From a checkpoint of a small transformer trained on Wikipedia.
Training: a variant of Adam for these matrices, 5716 steps.
Each number is 50 + 15 x the weight over its row's rms, rounded and kept within 0 to 99. Layers, rows and columns count from 0. The size before them is the row's rms in percent of the matrix's.

# up: layer 8 MLP up, 1280x256, rms 0.0422, rows 715-727, columns 0-127
# down: layer 8 MLP down (transposed), 1280x256, rms 0.039, rows 715-726, columns 0-127
up715 101:71 82 00 15 56 53 42 48 59 40 54 31 66 77 61 63 46 60 62 64 51 44 54 72 54 45 45 45 56 48 21 30 60 23 64 39 50 31 47 32 75 38 45 36 71 50 34 47 48 61 42 46 46 54 55 74 48 48 53 29 46 62 26 52 61 49 55 35 45 68 64 44 52 40 76 69 68 69 34 38 29 41 68 56 37 35 57 39 81 37 49 58 62 69 23 62 61 45 59 25 84 25 56 48 46 62 53 48 25 30 79 49 58 39 39 32 58 63 50 17 49 40 59 42 56 61 35 52
down715 096:46 23 82 44 61 47 37 27 63 44 32 47 41 45 59 54 62 59 57 12 32 49 59 51 49 56 34 33 47 72 66 60 33 43 46 54 49 74 67 39 63 47 54 61 41 46 42 74 59 99 56 32 48 54 32 32 31 74 24 36 71 44 40 54 67 42 45 57 66 45 64 59 46 71 33 22 46 45 38 60 49 40 33 71 22 40 43 51 52 55 35 52 82 57 54 50 40 50 45 62 30 51 65 30 94 28 60 37 31 62 51 62 41 32 63 52 55 39 45 85 41 36 52 41 28 31 41 41
up716 087:79 58 47 18 50 50 60 53 71 44 65 19 55 68 51 12 40 62 72 52 52 58 40 42 33 52 48 36 50 53 37 49 56 53 47 12 54 48 52 38 42 35 65 31 60 45 55 56 27 36 50 40 69 51 58 52 55 44 44 12 55 58 46 55 70 38 58 33 59 46 43 35 52 64 67 52 36 59 67 55 38 38 32 76 58 71 66 51 54 36 43 21 63 72 51 47 49 54 21 37 71 43 41 41 72 49 44 76 47 69 29 37 35 76 32 55 34 12 58 37 28 37 46 46 76 35 56 36
down716 093:36 47 34 32 50 55 34 58 57 46 35 49 52 48 45 44 58 71 33 59 50 54 31 63 68 23 60 39 83 67 46 81 48 40 55 79 42 56 33 64 69 32 49 49 58 29 29 49 77 76 68 67 32 53 39 73 65 33 53 64 38 11 60 46 43 84 41 44 38 64 23 70 49 41 55 47 75 53 41 80 31 23 28 48 11 59 51 16 19 64 55 67 52 87 67 58 65 39 76 38 49 46 55 66 54 40 44 47 49 20 51 35 56 34 77 43 72 70 63 30 42 50 46 48 47 57 44 35
up717 108:51 77 64 57 38 49 52 51 58 58 56 65 66 43 40 55 77 29 49 41 57 54 49 46 49 70 59 64 54 48 56 20 35 61 49 73 37 45 37 52 46 29 61 50 75 25 45 42 57 60 48 61 60 34 45 28 75 67 38 35 54 49 56 36 53 78 31 59 50 68 48 43 26 74 62 57 09 40 62 42 31 69 43 40 55 50 69 60 83 73 76 39 57 28 41 73 27 31 39 51 64 25 45 47 55 59 24 34 45 42 64 33 48 55 61 68 38 41 61 52 24 38 50 23 34 57 57 47
down717 112:25 55 60 51 43 73 35 43 35 64 37 56 41 49 56 77 48 39 26 53 47 41 47 56 64 51 47 68 52 48 40 49 37 50 57 52 66 40 62 72 26 42 65 58 28 48 60 78 52 38 71 35 72 76 44 52 53 48 47 53 86 55 57 56 60 34 63 28 47 57 36 65 78 24 72 52 42 14 51 39 60 60 07 36 49 42 45 35 56 69 72 62 53 40 23 66 47 49 51 49 54 61 44 57 67 48 46 68 62 63 34 41 49 21 71 45 26 55 31 27 48 56 69 28 71 32 62 74
up718 093:42 72 41 45 48 73 71 38 31 70 48 54 48 73 39 48 60 57 22 65 66 52 31 51 66 09 45 71 59 50 40 33 72 29 46 58 27 38 61 58 63 36 50 67 50 56 40 46 42 60 37 56 63 51 49 54 40 49 42 39 47 69 50 44 49 62 81 86 35 33 59 60 44 63 36 33 59 78 39 21 19 62 99 63 53 66 60 48 55 49 42 65 69 78 64 33 51 57 53 63 52 73 51 72 55 60 11 57 65 52 65 33 45 57 70 48 50 26 77 60 54 73 30 46 31 33 45 86
down718 093:53 58 57 48 27 32 51 44 49 36 67 41 36 42 23 68 57 57 39 55 53 84 86 28 41 73 50 61 51 62 57 53 38 59 56 62 57 63 52 03 74 54 55 61 25 40 72 46 48 55 52 63 23 71 53 52 36 45 65 32 23 27 57 41 53 47 63 49 58 41 23 65 60 50 60 58 36 45 68 51 50 42 53 28 47 48 36 37 52 64 84 27 74 53 44 81 47 54 39 31 25 00 52 67 52 60 43 29 59 48 60 48 66 60 40 72 43 71 40 47 42 54 65 47 51 72 65 27
up719 098:52 62 73 26 31 37 53 73 21 60 48 48 69 47 49 18 87 51 58 50 65 57 25 32 67 36 54 41 38 32 50 72 48 46 38 63 43 48 51 61 23 46 57 32 65 46 54 40 71 86 20 53 62 28 54 68 32 52 61 41 34 65 46 31 30 36 55 70 12 48 42 52 41 63 52 51 58 54 51 76 56 46 47 30 69 63 63 57 69 52 51 52 60 63 66 44 54 38 42 36 45 38 81 40 39 50 58 51 32 48 57 76 71 70 81 20 33 48 65 11 59 52 50 51 56 67 26 56
down719 092:58 38 34 65 43 51 50 41 59 59 85 40 65 45 78 72 39 35 65 56 41 20 62 60 70 47 43 60 44 67 30 59 22 74 78 16 46 64 17 22 70 51 39 57 60 45 47 71 65 61 57 39 63 60 47 43 51 65 48 62 53 42 58 33 39 46 49 39 58 88 48 70 36 57 48 71 66 45 22 57 24 35 53 53 70 39 53 61 17 55 53 59 35 48 33 44 36 57 52 48 56 64 40 49 42 33 60 28 26 64 43 45 45 45 42 60 31 54 58 54 23 76 49 58 45 71 42 49
up720 099:41 66 57 64 47 43 58 36 36 43 42 28 46 80 43 35 41 16 57 86 43 48 48 47 50 57 66 41 48 46 27 31 61 04 32 61 22 43 73 52 70 62 34 80 69 67 58 33 29 38 19 77 58 54 35 52 54 45 66 31 47 55 53 41 49 44 43 43 45 59 50 41 41 45 41 58 40 80 38 31 33 73 52 32 47 51 48 27 69 21 63 40 68 35 35 71 38 45 68 45 38 29 76 49 61 79 58 57 27 57 70 45 41 58 55 45 50 49 56 63 27 49 57 48 83 32 50 53
down720 097:24 26 38 59 75 54 40 17 36 17 50 63 64 43 63 49 44 63 67 35 53 50 84 76 34 66 55 41 49 47 65 76 60 52 66 51 28 54 36 48 23 14 73 16 56 38 35 41 49 37 68 52 26 67 59 49 46 25 54 63 65 66 61 56 36 46 48 35 27 22 39 47 69 19 42 72 23 68 51 38 58 47 55 17 24 48 30 50 53 62 66 72 51 48 47 28 63 44 57 47 67 25 49 61 24 31 65 48 49 41 49 61 51 49 62 40 60 41 50 56 64 68 50 57 28 89 38 57
up721 098:61 26 34 50 38 30 59 69 61 44 40 31 58 53 57 63 37 53 45 67 73 50 33 45 23 33 41 98 64 58 74 57 29 40 37 56 57 61 44 38 38 46 35 60 59 64 48 79 55 38 38 41 64 71 45 28 38 34 60 78 40 59 22 48 64 52 42 67 60 48 56 46 47 36 48 55 73 44 26 61 34 77 59 51 58 49 66 43 51 38 69 48 28 65 73 55 27 36 55 46 33 50 31 43 54 53 18 49 76 54 31 53 48 66 28 46 27 45 53 46 66 17 25 34 60 56 26 57
down721 101:64 60 78 47 79 40 50 84 47 46 54 43 50 60 43 55 72 51 42 55 49 45 46 36 53 69 62 54 46 55 41 54 43 36 57 41 45 23 50 61 72 47 58 48 24 49 67 55 32 84 69 60 36 54 46 67 38 37 49 23 16 26 60 37 43 27 68 32 48 06 77 59 55 43 66 36 29 24 63 56 46 54 20 24 47 55 28 51 51 48 36 38 82 46 47 46 57 53 26 30 35 44 29 25 50 36 64 42 70 52 44 57 28 78 50 64 54 42 49 39 46 61 72 71 36 72 81 56
up722 093:57 50 50 30 47 47 60 62 61 57 66 37 46 53 44 54 40 70 36 46 23 49 57 89 52 64 54 49 49 47 62 40 41 48 52 35 43 25 60 49 69 46 66 48 61 35 50 48 47 37 52 64 44 57 49 75 69 57 35 48 34 47 56 48 56 22 45 31 48 60 65 42 77 56 42 81 29 60 24 35 28 62 71 40 58 33 47 54 25 48 57 46 58 57 60 80 42 49 60 35 52 52 51 48 44 26 44 42 77 43 67 45 33 25 49 48 41 52 64 64 48 48 27 29 81 43 25 63
down722 093:39 58 47 33 66 44 40 27 66 58 36 99 40 87 52 71 36 24 35 52 34 17 32 22 43 51 57 67 73 37 37 30 58 70 44 30 39 53 54 18 53 53 57 60 42 53 45 31 77 73 52 52 65 53 40 71 47 41 59 70 77 33 38 51 56 60 29 64 18 60 57 30 50 50 47 23 69 35 61 70 69 35 48 54 36 56 38 49 25 42 49 44 19 37 77 35 51 43 59 56 63 41 59 26 53 38 61 50 44 77 24 25 50 54 53 30 42 58 24 29 42 99 42 32 53 73 59 40
up723 122:60 78 60 45 14 58 61 92 30 67 49 34 58 39 22 35 73 60 18 58 51 42 48 23 27 38 85 40 62 46 30 32 37 45 65 56 52 40 49 56 74 77 59 31 58 54 65 77 52 45 53 69 62 54 38 28 65 53 63 44 32 61 52 48 46 40 69 43 26 64 46 58 72 57 50 32 68 34 48 41 43 73 46 51 58 28 63 16 51 57 74 46 58 31 87 64 43 48 49 23 64 60 60 35 85 75 23 45 49 71 45 48 53 53 58 62 32 27 30 43 41 44 58 32 56 41 50 51
down723 150:62 45 53 50 34 73 69 69 18 39 44 48 34 52 43 29 65 45 23 54 64 53 42 27 26 59 70 49 45 46 23 37 98 46 48 62 07 38 59 71 62 58 55 06 16 64 40 80 60 55 59 57 76 53 33 10 58 55 62 28 19 67 46 36 55 45 70 47 50 35 42 72 40 57 33 33 47 37 69 38 62 57 42 75 57 48 63 36 62 61 82 42 55 64 44 79 52 70 59 35 78 29 42 39 44 69 35 42 55 32 53 49 51 41 63 48 21 43 30 49 62 39 60 23 62 19 52 38
up724 104:66 35 26 35 30 00 41 68 47 56 41 51 54 62 42 57 50 58 46 41 59 61 46 46 55 68 20 58 63 53 76 38 62 54 42 79 26 51 80 40 38 55 35 32 50 46 34 38 51 42 61 67 76 51 47 63 27 45 27 57 67 53 19 58 35 55 54 61 46 57 95 30 49 63 43 40 45 66 54 55 38 85 54 22 35 50 59 70 70 34 46 52 80 16 35 18 66 48 34 78 63 41 52 54 94 51 28 52 66 48 49 48 51 70 72 37 38 60 64 35 50 30 54 32 33 57 36 55
down724 104:50 59 72 53 45 34 71 60 49 57 41 57 53 42 48 49 52 52 39 37 38 46 39 58 38 49 26 20 34 42 58 37 67 61 35 52 82 60 77 51 82 45 42 68 14 45 58 56 56 73 53 42 71 63 29 53 48 15 49 30 67 40 50 16 73 34 67 51 75 44 47 63 47 41 94 39 46 55 30 55 51 66 47 76 46 36 52 76 40 42 45 43 43 59 31 62 66 39 54 35 60 39 57 54 31 64 18 18 44 48 62 70 50 70 13 68 44 57 52 83 28 33 51 42 68 56 42 61
up725 097:78 43 45 43 34 39 49 44 25 66 38 45 50 58 65 60 78 43 69 73 35 42 49 80 33 57 52 50 43 37 54 45 45 68 52 40 29 66 79 60 52 39 67 21 65 54 62 57 75 28 42 49 19 49 34 49 52 48 33 45 51 43 66 33 36 58 55 56 48 51 30 40 45 55 64 31 83 40 71 45 79 57 36 10 31 56 47 22 61 66 81 64 45 88 63 60 40 33 58 52 64 30 46 42 63 58 21 19 61 54 88 68 66 46 50 71 49 33 53 75 45 72 45 38 40 55 46 54
down725 097:48 43 52 35 64 56 31 80 68 45 31 56 57 29 24 50 40 67 45 34 45 53 34 48 68 71 54 37 61 61 28 48 26 34 38 54 58 58 48 44 53 67 75 27 42 48 74 60 40 56 75 58 82 52 43 38 54 35 86 61 75 57 59 48 52 47 39 86 61 49 25 72 36 59 29 65 33 74 61 36 43 59 82 71 40 39 32 46 47 40 59 45 72 44 38 39 40 38 70 56 33 80 48 67 37 66 40 45 80 36 19 33 44 81 59 26 47 36 31 49 44 56 36 54 48 35 36 29
up726 104:50 45 50 63 50 36 60 76 49 52 30 47 49 65 60 50 45 41 14 72 57 19 22 52 55 49 48 58 36 53 36 59 29 29 59 64 37 52 69 72 66 40 39 14 71 62 35 41 25 40 28 57 47 59 68 36 60 54 52 51 37 60 61 20 31 79 56 45 82 36 63 52 41 60 52 35 69 64 54 59 37 42 47 56 29 49 55 51 54 52 66 33 44 65 21 60 50 34 59 56 47 42 61 59 25 66 47 60 38 38 70 48 55 59 63 74 31 60 73 25 45 63 69 65 54 31 43 60
down726 102:68 61 59 82 38 78 35 34 61 30 38 59 54 70 58 38 59 39 45 50 17 30 44 51 43 61 63 53 34 55 72 47 28 46 60 51 44 67 51 55 74 70 42 34 53 70 35 55 36 42 43 99 38 29 45 68 63 52 45 29 47 63 44 49 39 68 51 48 64 31 31 22 45 41 57 59 63 53 85 37 58 42 41 70 48 73 45 27 57 24 61 41 32 61 30 43 79 56 44 27 42 64 59 30 28 66 40 61 89 55 70 45 64 53 44 28 12 35 33 54 38 55 64 73 37 38 49 53
up727 093:58 56 63 60 50 51 54 44 35 51 49 43 24 53 41 45 45 42 42 69 69 24 50 68 52 11 22 55 46 45 39 50 32 42 32 60 44 30 37 58 35 38 31 43 73 75 56 55 50 53 60 76 47 67 41 70 49 57 71 36 53 61 31 31 47 64 58 36 61 63 40 33 50 58 49 82 58 59 51 69 76 70 38 71 63 45 39 49 46 56 49 54 36 39 63 55 26 16 59 31 60 30 71 59 56 54 44 60 50 65 60 40 46 83 37 60 53 19 77 53 55 42 55 52 46 62 24 69